{
  "n_layer": 10,
  "d_model": 224,
  "n_head": 4,
  "n_kv_head": 2,
  "head_dim": 64,
  "d_mlp": 896,
  "vocab_size": 8192,
  "activation": "gelu",
  "norm": "layernorm",
  "norm_place": "pre",
  "norm_eps": 1e-06,
  "positions": "learned",
  "qk_norm": false,
  "attn_scale": 0.125,
  "bias": "none",
  "tie_embeddings": true,
  "parallel_block": false,
  "init": "normal",
  "init_std_qkv": 0.0449,
  "init_std_o": 0.0094,
  "init_std_up": 0.0449,
  "init_std_down": 0.00503,
  "init_out_by_depth": true,
  "optimizer": "soap_variant",
  "lr": 0.00506,
  "beta1": 0.95,
  "beta2": 0.99,
  "weight_decay": 0.091,
  "lr_head": 0.00745,
  "grad_clip": 1.0,
  "warmup_steps": 200,
  "schedule": "wsd",
  "decay_fraction": 1.0,
  "decay_shape": "linear",
  "final_lr_fraction": 0.1,
  "batch_tokens": 65536,
  "seq_len": 1024,
  "doc_mask": true,
  "train_tokens": 195700000,
  "steps": 2987,
  "dataset": "wikipedia_en"
}
Each number is 128 + 32 x the weight over its row's rms, rounded and kept within 0 to 255. Layers, rows and columns count from 0. The size above them is the row's rms in percent of the matrix's.

# layer 7 MLP up, 896x224, rms 0.118, rows 872-895, columns 112-223
size [ 98 101 110  98  95 103 103  92  96  97 104  99  87 107  95  99 104 112  96 101  90  96  97 100]
[[161 141 150 140 184 133  87 109 111 175 156 117 113 139  78 119 113 140 154 135 163 123 143 133 139  99  60 132 137 122 125  61  86 142 135  93 132 170 112 207 129 150 140 167 113  76 128 109 170 138 161 123 126  94  97 103  97  71 115 148 141 113 134 156 113 135 169 140 145 106 136 169 157 155  93 103 132  97 110 117 115 164 130  78 140 172 109 218 115 212 139 149  96 163 115 142 166 101 132  99  95 121  98 180 156 153  92 179 131 109 113 103]
 [119 141  94 105  85 135 129 111  99 121 155 128 154 150 121 144 147  90 130 105 124 152 138 184 127 184 180 109  76  76 132 135  99 135 126 128 116 176 140 120  91 154 101 118 106 101 115 130 147 138 115  75 112  97 137 212 159 136 102 192 109 122 199 108 143 161  90 185 148  89 162  83 163 167 180 108 168  88  92 154  96  90 117 113 136 142 120 141 124 108 127 108 149 105 128 141 129 142  99 132 117 189 123 156 166 164 118 154 119 102 171 141]
 [131 144 106 157  89  96 107  91 113 126 110  71 136 103 147  98  63 144 128  88 109 115  49 147 138  92 155 135 118 172 213 156 111 122 103  79 133  99  42 114 114  86 153 109 163 183  95 160 139 110 122 157 152 160  89  74 144 101 120 103 128 106 138 119  89 110 164 102 120 146  88 139  76 113  99 117 106 135 158 100 107 135  41 157 169 117  78 137 136 141 133  99 126  98  85 148 153 155 144 139 154 135 177  69 129 105 161 132  77 108 136 110]
 [143 116 146 130 127  95 151 195  61 175 187  56 155 126 131 133 114 126 178 100 137  96 106 113  72 195 162  71  65 115 123 120  76 110 133 130  92  97 132 132 119 116  91 116 138 114 146 105  89 199 165 101 164 110  91 144 121  87 122  97 165 120 147 143 161 147  63 122 118 113 120 109 143 115 100 174 217 139 155 188 144 148 148 129 141 139  95 159  77 107 115  98  85 119  85 123 170  65 129 156  57 115 189 139 145  50  95 148 118 162  62 123]
 [ 81 163 140 170 148 185 130 161 112  92  98 147 102  94 140 140 114 139 123  98  66 171  96 117 157 154 129  62 183  70 143 144 108  65 141 151 133  84 167  97 123 113  80 132 192  89 130  72 141 143  86 138  72  66  83 151 180 123 114 134 132  88 124 113 116 131 157 149 183 113  90 152 144  93 144 136 101 111  80 190  86 102 110 166 107  94 114  87 115 125 172 124 113 166 168 115  78 116 144 102  61 130 146 115 176 112 197 145 124  98 100 142]
 [121 172 133 159 159 153  59  96 125 160 161 139 185  94 150 126 132 163 112  65  91 152 108  88 143  98 165  92 163 153 128 115  85 100 132 143 150  96 105 100  82 112 155  89 179 126 115 119 138  94 161 123 131 198 124 139 112 185 176 131 124 127 154  89 122 162 123 116 170 161 152  96  98 113  59  97  37  89 136 110 130 157  91  92 143 164 100 103  58 101 155 148 119 109 144  63 141 175 140 129 145 102 141 168  86 126 135 116 155 186 117 156]
 [120 116 187 121 113 123 149 122 113  91 149  73  68 116 122 180 111  94 106 179 142  95 135 131 174 140 149 110 103 130  52 103 140 145 113 160  89 106  95 115 131 150 148 131 128 129 152 203 115 194 143 123  99 115  88 167 126 110 105 148  61 127 199 124 130 149 152 123 131 144  94 176  96 177 141 150 146 152 121 160 187 110  72 110  54 171  87 137  28  78 175 130 133 154 117 112  74 117  90 117 137 120  87  89 138 123 113 178 152 117 143 164]
 [121 132 166 144 111 105 143  62 148  91  97 120 132 102 128 149  92 162 102  89 124  83  27 170 103 183 129 156  88  77 104 147 130 124 156 152 123 172 134 134 100 127 140 149 196  88  79  86 148 111 115 184 192  93 144 126 163 103 102  76 138  76  90 105  92 103 173 171 129 175 133 101 136 157 140 102 158 130 132 142  77 137 149 156 168 148 146 130 145 164 202 137 149 103 114 171 103 119 139 135 128 138 115  76 119 109 102  75 194 151  72  92]
 [123 238 142 158 149 130 154  61 167  94  99 164 133 111 136 117  67 194 208  68 150 137 166 151 177 117 129 124  92 151 117 118 131 151  82 126 143 131  98 150 116 107 116 104 148 139 125 176 141 131 153 115 168 182 109  92 121 181 110  86 117 121 157 162 121  89  86 127 173 155 110  96 156 114 142 153 112 152 134 163 147 107 101 145 183 150 193 141  73  98 101 132 121  74 158  76 107 148 165 137 108 113 125 158 216 153  81  81 136 117  82  76]
 [132 124 181 154 135 136 172 108 132 152 214 159 101 140  95 102  70  58 141 147 104 116 117 125 148 134  94 104 144 192 149  98 124 132  83 132  79 142 124 143  95 100 122 149 139  46 116  48 151 174 104 162 192 106 149 143  66 138 190 131 164 141 127 123 116 151 122 128 186  60  78 132 182 132 100 102 173 133 103 147 109  72  93 120 164 174  72 126 123 123  85 145 161 151 130  96  96 138 137 139 159 130 175 188 175 104 102 133 163  95 135 135]
 [128 130 188 126 120 145 140  69 112 131 120 161 147 121 198  96  53 165  89  68 102 199 173 119 104 140 165 121 159 122 159  59 158 115 146  94 102 118  77 133 128 120 133  94  77 101 141 165  92  64 156 123 115 190 135 169  93 123  91 144 136 130 165 151 140 143 102  86 116 119 128 108 121  89  77 175 139 107 108 178  94 135  98 110 159 136 142  79  69 164 128 191  92 103 160 149  80 147 148 116 110 146 120 110 136  89 177 102  98 150  76 149]
 [136  94  83 134 113 146 140 180 113 110 126 157  96 181  67 157 180 152  91 121  91 143 104 156 167 136 134 194  77 108 150  98  76  51 178  76 169 102 111 116  89 110  65 122 123 104 137  94 136 111 170  85 121 128 193 136 111 161  84  94 171 184 117 183 161 104 139 143 118 128  97  70 153 134 160 125 138  85 143 150 108 172 103 126 104 200 148  98 133 131 141 151 115 152 133  91 156 100 144 123 161 134 124  89 109 118 127 151 138  88 114 156]
 [104 111 174 130 169  82  71 165 173 151 167 125 155 157 134  87 141 117 145 138 107 165  82 146 132 183 150 122 159 135 160 105 123 111 120 109 198 111 109 133 168  69  86 141 141  85 137 109 101 139 107  94 162 163 106 129 153 141 101 126 109 104 158 169 185  80 167 163 151  65 126 139 194 126 151  85 133 150 133 132 151  88  95 161 142  40 144 141 145  94 162  97  73 108  91 136 120 157  87 128 104 177 126 165 150  76  82 116  97 125 208 178]
 [ 86 135 108 103 101 172 137 157 118 160 114 119 146  96 134 147 102 147 102  99 111 115 136  71 140 150 125 172 144 190 171 133 105 168 104 143 160 161  88  79  64 185 129  75 159 151 108 104 163 104 145 139 107 108 124 147 136 127  93 113 120 124  96  84 159 121 104 142  99 127 145 160 153 157 138 148 127 172 105 171 120  95  76 153 155  89 132 132  80 163 135 107 180 110 136 139  87 161  90 126 225 123 108 136 151  87 145 134  62 138 148 105]
 [ 76 165 101 130 159 115 196 108 133 173 126  87 103 143 164 145 138 144 138  98 177  76 140  87 131 116 105 119 134 101  84 170 110 116 125 145  64  81 119 142 134 123  90 160 208 126 163 137 136  42 114 127  69 183  67 126 166 139 167 180  93 104 138  64 155 127 111 117 156 112 117 158 115 109 116 174 103 125 138 137 150 103 157 217 145  78 108 139 163  95  91 103 133  90 123 103 114 135 126  97 105 140 161 148  84  70 130 164 123 106 105 176]
 [ 58  70 143 200 133 119 112 104  97 136 176  83 128  83 173 159 103 115 108 119 121 127 183 113 100  38 153 139 180 128 122 150 120 121 113 146 183 129 130 145  88 116 134 110 163 181  73 123 109 193 146 158 110 159 162 170 133 147 161 116 196 149 121 108 144 160 118 172 155  51  65 114 141 131  84  94 185 151 165 137  90 153  78 134 142 132 128 160  75  47  75 108 131 111 125  67 120 137 207 148  95 132 158  89 127 100 101 109 130 120 168 158]
 [107 110 150 149  93  82  81 143 102 121 130 169 136 164 124 114 152  96 112  78 167 107  83 157 117 125 106 114 107 173 126 165  96 120 103 139 148 131 131  90 152 154 163 122 187 130  86 138 114 145 160  67 112 155  90 123  96 133 119 107 121 103 136 105 122 192 130 153 191 113 153 138  95 117 132 101 201 144 114 148 124 125  87  67 121 176 139 134 117 152 101  51 135 100  62 141 158 181 139 177 115 169  96  84 161 160 133 137 178 117 121 176]
 [ 98 119 156  76 104 127 139 115 113  74 175 173  88 170 179 135 106 131 122  74 117 124  92 110 115 174 133 157  73 146 130 111 113 122  93 141 128 119 116 112 146 131 134 126  88 115 155 146 161 130 165 114  97 184 127 126 105 159 142  62 169 127 113  97 108 114 121 184  89  86 113 142 129  96 127 162  99 120  92 151 151  87  90 147 194 177 165 114 185 144 154 148 106 166 161 103 143 194 124 119 172 127 124 135 138 119 121 110 130  73 135 102]
 [165 131 129 148 147 157  58 146 143  84  91  98 127 169 134 158 130  95 144 144 164 122 111 127 140 149  99 101 118  95 150 120 142 126 172  75 147 123  65 111 173 142  87 114 103 129 107 111 117  99 108 165 149 126 149 172  94  85 191 131  85 166  91 141  80 109 103 124 123  22 182  89 119  63 138 126 106  86 140 136 104  75 120 161 105 131 114 110 114 154 113 151 150  94 148 158  91 122 157 117 177 119 193 167  82 129 139 200 177 146 149 160]
 [131 165 129 122 107 160 116 136 122  97 106 181 124 199 111  79 127 126 101  93 168 124 106 109 179 129  99 139 138 160 124 174 143 144 137 174  82 107 142  78 100 166  80  90 112 140  80 123 102 119  93 140 110  98 127 130 160 116 123 143 114 134 117  60 146 164 161 130 123 147 163 117 154 135 118 106 102 122 212 165 128  83  88  90 133 156 159 156 164 125 110 118 189 145  66 106 157  92 100 147 138 205 122  61 161 141 137  90  97 134 174 154]
 [113 171 112  93 133 106 102 145  99  97 156 104 129 135 126 137 112 144 121 149 138 127  92 117  87 120 123  65 126 134 158 130 130 113 146 131  91 134 152 108  74 132  71 111  60 139 106 133 146 107 147 194 121 152 171 127 132 142 176 155 106 100 173 150 107  77 110 101 112 174 111  91 166 126 121 130  88 124  99 131 162 123  85 133 119  97 131 164 124 130  75 139 111  68 167 171 136 133 142 155 105 172  97 164 161 137 188  70 117 140 140 152]
 [197 147 141 143 158 115 134  56  56 136 112 144  44 163 163 111 128  91  92 108 131  93 125  71  78 124 152 151 143 131 185 120 118 133 176 120 130 147  95  67 154 109 120 131 135 153  64 181 145 117 124 117  98  64 165 127  94 123 161 141 211 145 114 132 197 128 117 141  81 159 134 175 133 201 139 167 152 122 129 145 115 115  90 116 169 116 123 142 147 153 150 124 163 109 138  79 116 188 156  83  34 132 149 110 163 133 125 143  80  97 115 140]
 [119 130 138 134  94 106  96 140 120 128 157 136 134 100 205 155  69 119  77  96 160 137 146 138 105 163 125 122 150  94  97 113 161 184 141 207 120 128 134  78 149 104 111 103 130 115 124 109  68  50  94 115  98 158 109 111 114 144 106 149  93 131 102 148 132 103 153 113 115 113  80 184 114 143 131 172 119 152 112 134  97 178 100 174 139 148  97 128 139 110 122 100 107 183 144 221 116 107 133 168 162  96  75 108  85 125 122  80 130 137 123 143]
 [139 114 131 103 163  79 112  93 153 111 152 128 171 125 152 108 129 103  99 168 163 117 136 160 160  96 151  49 123 148 144 114  64 167 135 208 138 120 154 105 130 153  92 118 156 152 143 100  90 126 147  99 161 131 110 209 143  76  92 118 100  99 156 141 151 134 154 106  99  95 157 153 165 136 129 147 133 169 137 125 159 140  77 128  92 200 189 128 100 181 116 101 184 195 126 142 141 217 139  79 127 116 152 137 165 162 189  90 152 150 126 160]]
# layer 7 MLP down (transposed), 896x224, rms 0.118, rows 872-895, columns 112-223
size [ 89  99 103  98  98 106 109  93 101 104 102  92  87 104  96 108  89 113  98 103  95  94  90 108]
[[170 130 111 123 140  90 140  65 152 120 146 101 111  86  79 123 147 135 118 129  93 117 180  80 118 160 148 113  75  97 143 151 137 161 138 128  93 139 138  92 153  96 123 149 151 108 144 104  79 123 179 169 105 156 115 135 144  76 127  12  39 118 127 106 132 116 185  88 109 102  72 149 157 168 162 117 124 168 173 108 135 150 121 129 121  92  79 154 105 122  93 187 133 168 101  91 129 124 118 133 152 115 156 150 151 121 151  78 142 181  68 214]
 [109  58 121 100 164 105 196 118 123 161 157 115  96 128 136  62 136 106 140 128 127 101  98 128 141 187  93 129 137 172 158 109 146 141 139 117 108  78 165 135 135  85 113 163  56 166 138 116 128  94  64 113 190 156 103 118 162 143 130 193 153 150 112 129 113 111 150 123 123 135 101 146  75 127  66 161 170 139 177 135 132  91 129 215 155 110 161 159 120  97 154 143 123 142 188 134 161  90 127 157 129 151 101 136 110  62 137  82  90 129 163 168]
 [178 120 150 131 136 201 146 133 163 169 133 150 151 154 111 141 144 110 157 128  97 140 108 115 109  86 120 136 163 116 133 103 148  93 145 174  55 131 164 128 103 119 120 194 106 146 158 112 126  97 118 145 145  59 138 109 158  71  75  81 149 138 156 166 157 180 179 128 151 158 148 102  37 121  91 147 102 152 162  91  97 165  94  87 160 141 101 171  89 130 161 109 111 129 160 113 156 131 122 155  96 108 153 143 156  97 120 146 175  95 130 211]
 [158 116 107  91 180 165  50 137 133 134 133 159 142 154  75 128 128 142 148 140 150  91  93 134 197 103  94 139 129  83  97  68 116  96 148  93 122 121 127 152 126 110 137 136  77 104 136 133 119 121 165 134 116 127 107 135 128 127 175 153 181 156 103  57 163  54 116 131  63  59 167  99 178 166 157 147 159 134  68 156 149 100 104 101 123 117 112 114 127  81  84 132 124  66 139 133 103 109 112 162  84 137  74  94 145 118 102 105 122 157 138 111]
 [ 80  87 151 123 106 150 128 184 120 104 128 119 138 103 163 104  97 109 157 144 123 134 128 143 129  87 177  81 134 169 107  51 137  89 104 167 129 110 139 138 140 159 163 138 109 126 190 128 137 124  79  90  51 206  87 200 145 209  63 117 115 139 114 159 108 185 150 137 134 130  77 145 102 126 165  84 162 109 153 137 109 155 122 138  72 134 153 115 149 160 104 180 121 199  89  98 105 101 139 128 168  90 111 132 135 156 180 173 167  90 131 186]
 [ 83 160 189 159 146 131 101  99 177  90 124 182 163 104 105 115 130 109 115 139  69 127 132 141  71  78 115 128  93 118 153 154  88 115 141 133 141 152 156 107 140 126  97 137  82 149  95  87  67  80 153 174 114 104 188 137 134 224 195 107  90 143 126 129 111 131 128 158 191 150 129  76  82 158 167 138 125 169 179 123 102  94 110 132 173 121 107 143 168 101  94 105 115 137 156 136  90  92 146 113 166  94 103 180 131  99 154  86  52 145  63 132]
 [ 92  64  99 140 140 114  90 140 143 111 170  88 106 143  90 123 140 136 127 177 104 112 134 179 203 184 121 157 118 134 106  98 143 112 112 129 158 149 144 182 136  93 144  57  91 199 145  80  84 108 162 122  87 212 131 139 128  92 100 122 143  93 119  85 132 103 138  98 101 116 179  97 153 153 134  97 106 140 189 152 100 140 132 151 106  62 131 109 107 139 146  82 131 106  88 138  86  71 128 159 132 138 139 115 130 140 125  74  81  77 158 128]
 [168  83 126 158 154 107 107 117  61 130  97 102  88 146 164 104 134 117 125 132 121 144 150 103  72  95 157 122 101 123 131 131 122  85 109 114 144 148  79 182 105 165 132 177 134 154  86 131 153  81 121 140 175 100 148 176 156  97 132 146 163  81 169 140 144 115  81 136 125 153  87 149 103 136 117  83  97 118 137 132 124 147 185 166  93  95 111 155 130 157 157 121 163 159 117 187 141  89  75 137 141 178 136 147 161 132 131  86 162 118 113 131]
 [150 122 118  96  78 161 122 168 138 117 135 128 158 203  62 102 141 135 163 131  44 147 153 157 180  96  50 120 154 145 137  81 142 114 130 137 183 108 137 182 142 128 107 153 104 186 197 102 149  89  72 151 111 119 171 107  71 144  87 185  78 147 148 183 106 166 180 157 128 119 184 117 128 132  88 170 149  87 187 145 174 140 125 184 160  92 119 145 105 119 186 120 101 137 135  89 119 116 135 117 116 155 111 138 103  84 106  95 117 138  88 104]
 [128 134 215 165 147 103 135 141 131 132 109 164 174 154 103 150 197  63 192 160 108 118 127  75 159 176 117 144 116 153 146 174 104 101  94 122 134 115 159  58 116 139 144 146 151  69 123 110 121 129 144 165 121 141 136 106 105 141 123 163 159 230 109  91 181 102 118 147 138 121 115 127  75 170 127 131  82 134 160 112 103 126 172 183 124 113  94 151  96 144  74 112  61 144  96 125 142 144 112 173  93 140 145 104 128 160 153 104  98 145 114  89]
 [125 150  97 152 123 143 112 174 149  87 135 118 171 119 145 153 137 164 103 123 120 206 105 134 140  88 111 110 109 135 160 187 124 113  74  84 158  79 115 148  69 136 158  81 109  84  68 150 156 143 135 129 163 103 188 126  75 120 154 128 136  75 119 140  78 128  70 182 104 154  92  99 132 199 193  65 110 119 129 124  95 196 143  87  72 107 140 175  84 118 131 119 127  88 139 107 159 151 117 158 169 152 150 118 157 119 106 122  99 144 114  97]
 [ 96 141 101 118  99  85 151 206 127 104 116 120 113  78 150 131 151 160 101 130 126 157  71  85  82 166 102 132 143 106 180 144 116 161  85 186 139  90 191 161 153 106  64 124 156 151 204 159  90 142 103  69 154 101 124 138 138 140  92  79 183  90  75 138 111 107 166 109 194 153 110 121 158 130 121 154 133 128  96 153 107 139 134  93  89  71 150 136 143  69 119 110 124  76 143  71 132  97 188 150 114 157 104 139 142  93 155 236 152 113 147 153]
 [185 121 144 137 158 142 113 101  88  68  85 179 109 162 123  86 100 160 162 164 108  75 132 122 127  90 124 129 150  74  91 137 138 111 136 108 109 133 131 114 192 153 126  65  72  97 131  58 126 146 155  81 107  65 140  79 116 108 170  61 153 153  90 101  46 172 102 140 159 154 147 133  82  79  99 153 141 143  93 157 114 153 158  74  90 184 142 108 170 136  62 119 158 150 161  96  38 148 121 171 143 113 162 145 147  86 123 127 159 148  71  83]
 [130 152 100 192 185  75 120 173 154 134  58 112 106 121 134 107 205 101 109 125 155 162 127 145 107 130 112 163  78 145 139 141 154 143 106 104 125  80 150 143 164 139 106 154 135 142  96 170 204 116 145 169 117  93 149  94 144 129 149 133 189 122  77 182  99 113 128 109 104 106 125 153  82 107 133 111  88  79 161 129 134 125  97 100 115 182 228  49 149 100 140  94 112 153 124 123 119 133 127 198  61 125  87 135 170 114 115  87 159 125 171 101]
 [112 145 105 138 136 133 140  91 112  99 100 138 120 105 146 142 137  98 136 128  67 118 119 137  85 133  21 154 170 181  80 122 107 112 141 129 177 134 122 164 168  94 126 112  97 148 134 188 138  57 186 144 115 131 131  99 133 172  98 117 153 114  46 162 129 124 143 100  90 128 104 151 111 100 106 126  90 131 151 120  94  80 171 163 104 121 156 105 128 127 157  90 131 174 122 137 116 114  47 144 134  82 156 122 128  65 152 154  73 165 107 115]
 [138 126 151 149 188 152 157  63 119  93 118  90 102  50 114 141 101  84  97 159 171 132 152 136  94 182 147 133 149 104 198 156 146 155  89 159 116 136 125 121 155 138 127 154  83 141 113 180 181 154 134  66 115 135 205 175  64  71 123 104 161 150  94  87  92  93 146 160 145 106 161 175 134 154 105 157 166 177 110 110 110 133  64  97 108 151 156 135  81 116  78 102 123  65 138 148 125 166 131 128  85 129 119 145 128 151 130  58 104 178 129 104]
 [121 163 199 142 118 184 110 133 122 132  61 112  51 102  90 110 142 155 227 148  97 123 126 142 175 158  73  98 118 131 146 133 102 133 107  58 139 122 105 137  98  74 132 132  73 126 101 159 159 162  87  74 183  83 176  61 136 139 121 142 156 103  75  98 112 113  94 109 110  98 100 149 152 123  82 175 122 127 132 148 139 137 120 141 116 106 175 131  86  99 124 110 119 154 125 123 142 129 127 112 148 151 109  79 110 158 123 113  98 139 123 159]
 [189 126 133 129 130 152  83 146 123 128 117 127 110  84  98 148 128 140 106 173  98  98 114 129 152 116 132  65  65 114 157 122 172  90  77 176 185 140 184 114 137 147 105 141 115 129 128  83 192 108 141  76 125 181 120 111  75  98 152 123  85 122 152 121 123 119 144 114 172  51 118 164 122  94 166 121 114 125  87 166 138 120  76 196 163 156 125 136 158 162 136 104 116 145  65 113 185 126  95 122 112 162 159  96 135  39 140  90 157 127 148 133]
 [168 104 131 124  89 181  99  64 109 193 135 136 154 146 198 209 139 105 180 150 119 147 151 141 129 111 147  52 109 116 138  51 144  87 139 136 129  84 119 143 141 157 147 137 104  84 155  77 133 149 111 183 113  77 140 175 153  97 145  20 108 136 163 139 134 154 145 141  96 132 132  89  91 139 104 179 156 109  69 113 104 114  96  67 130 107 105 149 156 147 137 140 109 147 159 134 214  92 101 148 120 121 142 118  99 131 110 135 174 118 104  82]
 [172 134 165  71 201 138 146 141 127 192 129 165 155  87 141 102 176 129 140  62 185 124  84  89 160 140 108 147  87 128 133 161 120 153 107  47 173 110 228 100 134 144 184  84 109 127 115 109 150 160 169  96 134 152  94 103  66 156 116 131 159 106 118 143 130 136 115 125 141 168 119 110 176 147 148 123 137 148  67 113 139 119 147 179 120 190 108 171 102 128  74  91  62  84 132  85  67 166 156 102 165 119 140 145 100 171 149 142 130 169 131 115]
 [110 109 123 148 119 170 174 152 181 199 151 136 116  89 134 124 150 105 141  93  71 143 132 103 133  94 102 125 128 117 146 107 143 132 146  43 101 154 161  95  97 163 136 142 156 131 193  87 170 161 120  44 160 115 162 142 162 125 182 130 131 144 130 139 149 167 156 114 158  92 107 102  91 128 181 156  66 125  89 122 153 128  97 163 194 152 126 158 112 173  99 151 111 149 138 165 135 108 123  98 104 157 120 143 128 149 126 176 125 123 125 125]
 [149 170 147  96 127 122 136 201 162 113  50  92 101  79 138 177 151 167 121 104  88 121 110  96 101 111 132 173 164 135  89 122  99  58  99 136 137 123 168 125 155  88 141 130 126 152 148 137 125 163 120  77 173 140 177 162 168  90 144 178 184 125  98 127 109 131 162 120 149 115 107 150  95 148 126 123  87 109 142 175 112 141 124 111  76 166 122  76  81 120 141 109 117 159 128 128 104 135  92 166 141 170 141 183 111 146 150 145 129 164 149 102]
 [ 82 153  89 114 185 198 179 108  73 154 121 115 125 107  90  37 115 104  84 141  98 169 127 120 123 148 186  76 150 150 122 149 180 133 136 117 123  72  91 154 175 124  56 164 146 116  97 125 148 124 109 159 196 106 153 106 156 129 173 186 181 145 110 120 144 133 127  90  56 112 149 135 164 102 129 167 118  82 144  82 149 133 148 125  93  65 149 145 102 162 128 145 161  59 156  74 163 122 129 136  65 110 159 133 131 167  99 140 140 134 101  32]
 [ 62 148 110  89 190 183 141 150 105 162  92  81 210 122 147 106  87 103 160 123 146 143 110 138 149 161 145 147 145 134 125 110 145 144 143 144 189 148 108 151  82 100  50 150 127 173 190 171 142 141 155 184  96 136 174 148 119  57 128  91 125 132 105 127 108  94 172 128 135 109 179 129 160 104 108 136 165 118  99 136  64 152 126 121 145 105 163 100 147 180 132 111 104 113 156 111  88 198 154  71 153 124  84 125 122 113 122 157  99  57 113 183]]